Part of a small language model's weights: 9 layers.
Each number is 500 + 50 x the weight over its row's rms, rounded and kept within 0 to 999. Layers, rows and columns count from 0. Numbers have three digits each. The size before them is the row's rms in percent of the matrix's.

# up: layer 3 MLP up, 1280x320, rms 0.0902, rows 398-406, columns 0-159
# down: layer 3 MLP down (transposed), 1280x320, rms 0.0413, rows 398-405, columns 0-159
up398 096:510457494515570466531485408423583437538524466516475553476486385509549478504455512509478463515456532531475463532365465574441487498493557501460490508469478474537548426506519492530469527464437570440552476597542536465503509535450531510573552407526458463506544427510437435577393451467465405489540531471526412516524559541415468458510450520518474446518464459582465506463567434463454512549437525550473456581445448545502502490508508540467536551529530421497535486478579382455467535522507488
down398 093:513470473408569560425489437622530470492496477546515399596580574493454598556475435431476439493475513518493468472532418550410448514503512635497510440450507446463440543542490535460495432525529517503504500343514516561459559484469532460531535590438570480516503472476412520464437493520477549533495454473523520512517466611506494481470641410510421506466447430499530506466514437531558501494539465546403516389439460471460488463432477497491415489494476417546536477466532520534481629512565509
up399 108:595532491478442547503452457457521497545469465489475468424507451516551502441491445450460416479435602503523466506490367524427416508461471530506560517585451479522508489447436541476509552487529462528520491479563490398425564606503511521491559528540559522423524468573356530475555546555508475440510487624492483490437441498489462489543447475478449556524559516418531519548544528574555490464469551396470468481577401530494524504557513589541493505470508401593448479454621499332423520519502482
down399 117:556481555576487471466480532493510524411502539537407551514544472564486514547520523455562502496480452523511495387474543352527475374455495464478488555429446497529498540538470570547476491458505455475568480481589518491532507561506550536545584444435534566422497444461569525487516531542468608505476515568514550504587489481529499431493490482528407578531460465580462472522544531414529448420530567536429539472530456569434554525542506454524533494472539487517441551544588396463504525553433603
up400 103:459570554507461526436503398475583448533472545511529598592421459434605524614540497525479472489524578634473514477529547566492436587517458497497512575576597425516555475607504539483625501500588499469470519534507500514473486516562509493399494585552547440490463514449457459486568518463453497504368475480529471414565552503533514550531474460484532568541477534480430461416526552486485404530470460531557476530510435491445443564502461456487464422445517524476535528516628499457533407508582573
down400 096:435475488584510517514456518515550454486489436515538543483487499591481593523406571481364498493559479527405475523438513445439521458541421491477514450560504584535503492531509439505484508489432471555584486508463428475457441533504497500503580560533547476433541515536452561479447450500508425455517513425458450528413446547585547561424513498488467491535434384517522549518466526589536467545483568556384549524507552512501502523447495519529503437492471492459559387393499466497526504523408504
up401 104:523444415442457472487513437397557494431519482552515549534492451472485502459492491449525611532511566546509496567582457454520482411461516550541551493483497531449503512477615489527555463552426476569477522420547455527504538472475442469539429523489440575491402450579586436452499501437562437455622537520537536450549462483452469433472482418498451476524561473480503560562506506441516461506584539412456432398547551553583515455418543482521472589406531440542465465438498502444396399493523460
down401 106:414452560435544468507532516572429544515610516456478393499523499457478530584557455437550484487558398528550554517485492516397603454494494540488497438613498478545505503545562555410542519430553506511486467409486491625497407402492553524581537541526512534523457526479526419371508553549464510466503410532500451545521458626554554488468534508449455542492534544457492488555494498541525481531452537477507540587488415498583455487498499466537459418477473463535416518621474565524503570550444444
up402 090:458521541442506448460470547513569506433553426582464504528510522471518525530545440440472465487529404555388575520548529522518469561507501552480431477478600535598467572458462548475441578496592480507499404582457556491489546494535491558575496548438399520412487498563436463493513485499526466491442485509536449580535533401486518551439497477487516560545464564460474547497449604561545528600576403430391506453543448479404528536495521494571493509427455491493567548482560538549472532505516426
down402 101:460426482512578490510575506466474506517469576410441466498453520393532497496439507443471496547469515530472501441439397473513451502519559381475449565450478474452402551579456619598516516478396473418516551536596599504582445673526632469422475435551556459524544550476488443560527473522459454512492517479473514483461471444446425425476595493486535534494488419475460421528549577465598427488479484485451395495451564482574512552488553536436438433437554498545518483497459492516552496535598504
up403 096:495522412520435590527424532475513560464529520521535450461508559578520503488422481468540455573457430517558438507488509467579488492456535506472512502413482458469516514489547561585490410447488423593570488578518503522496549496507430512450513429483496544576557521558446550520514442538479501498541534528481331479533540513470445450438525458510557511417558443488496410554536418490584507551559544487535365507454505570464502558438459452495531557474481448523484639506492510504424581392499403
down403 101:532494485553385428511470449463487426465484411486543600480489444417462542536571534560472477635542500511373561495484521540500404517577564520444524430488467547532563394448570576438592474451423472451505494432488528477475463580443475453516436530508568431512417542564475487512523478499505496488464470542490509535495497468537481625548435478612539508463620502507464504464534456522557478441479474482464531572530539488476511568509484505503589495459477510551451425517476524494488549551464463
up404 103:411475536565602589547515588426543483481556501446557455569489448491525517458437499462481533456408487528432565481467461580565555524454466454494519508547531563578415527453431535505521523442408419405538541567432462475493564460433458592474504511466402490506440492564481499522423504483471453463559540489573420492622549496433544463444459470537488521469448483538514359485438513456606471469455501514513464525490479574461528354478386510452527546494490503473523492484548515436581455475493471
down404 094:553497532446510493558495396573466508427502442531553597556487525478445466456492452589600481576560607554460535503542459497474443514482543546581575491347428489501453561533485569473514483532443570499460472453501515491561524425527598526573473519515522502471411470520388427510546390485455507486525471471429473473491536506563478585454460540476608454446444513601445527552550563626413492531526521472471467445513544457563501478463483513491543495487539431464429460483443546593476522494479456
up405 103:528478473517569647509421461521541425496552648439470562509478485555487510541511494509579604568536474582474462394420540545515397463557438481506535518480499515535447457587526439439431457519500555554476419530545515467512463473467500526497507523552428431560545502521477458475535495542535525544637517521534513493450506553474509496530397494497561435446539450513510616507509421446401518546575606567486472520504478470568445612499500504498505572524434476505421413520516418422470509508467508
down405 108:525488547476475478461518478542576526518605530606468448476493517541460516453533434549547495536513533420502452487443512467453468513471531494524479557451496519413538519461513583560474397559520515503473588478413483427592622491466534440456516516474479528570425528503493540460420409453461589556447486479409442589524413471529475534592602471602470452493479472528534494456537557458556539549486510444544446373554524435484499452532420490533496442438497474480566528447474458418492507446435552
up406 100:446479461490440492521523605523438508480381502560487531404447484554464514537468537581470416518562507497563455427495484543524569541507519495520502391450571468490429551436635501599423472480443526426467404450413502541524489465492510623526566570437506535449539502473457469505414550519525555553533526494536458540550604514428495506492506524546446548473542523616503453442474513533567600485561508555524486472561584410447458416411502399517475510524557530492509530472463591386559483481497510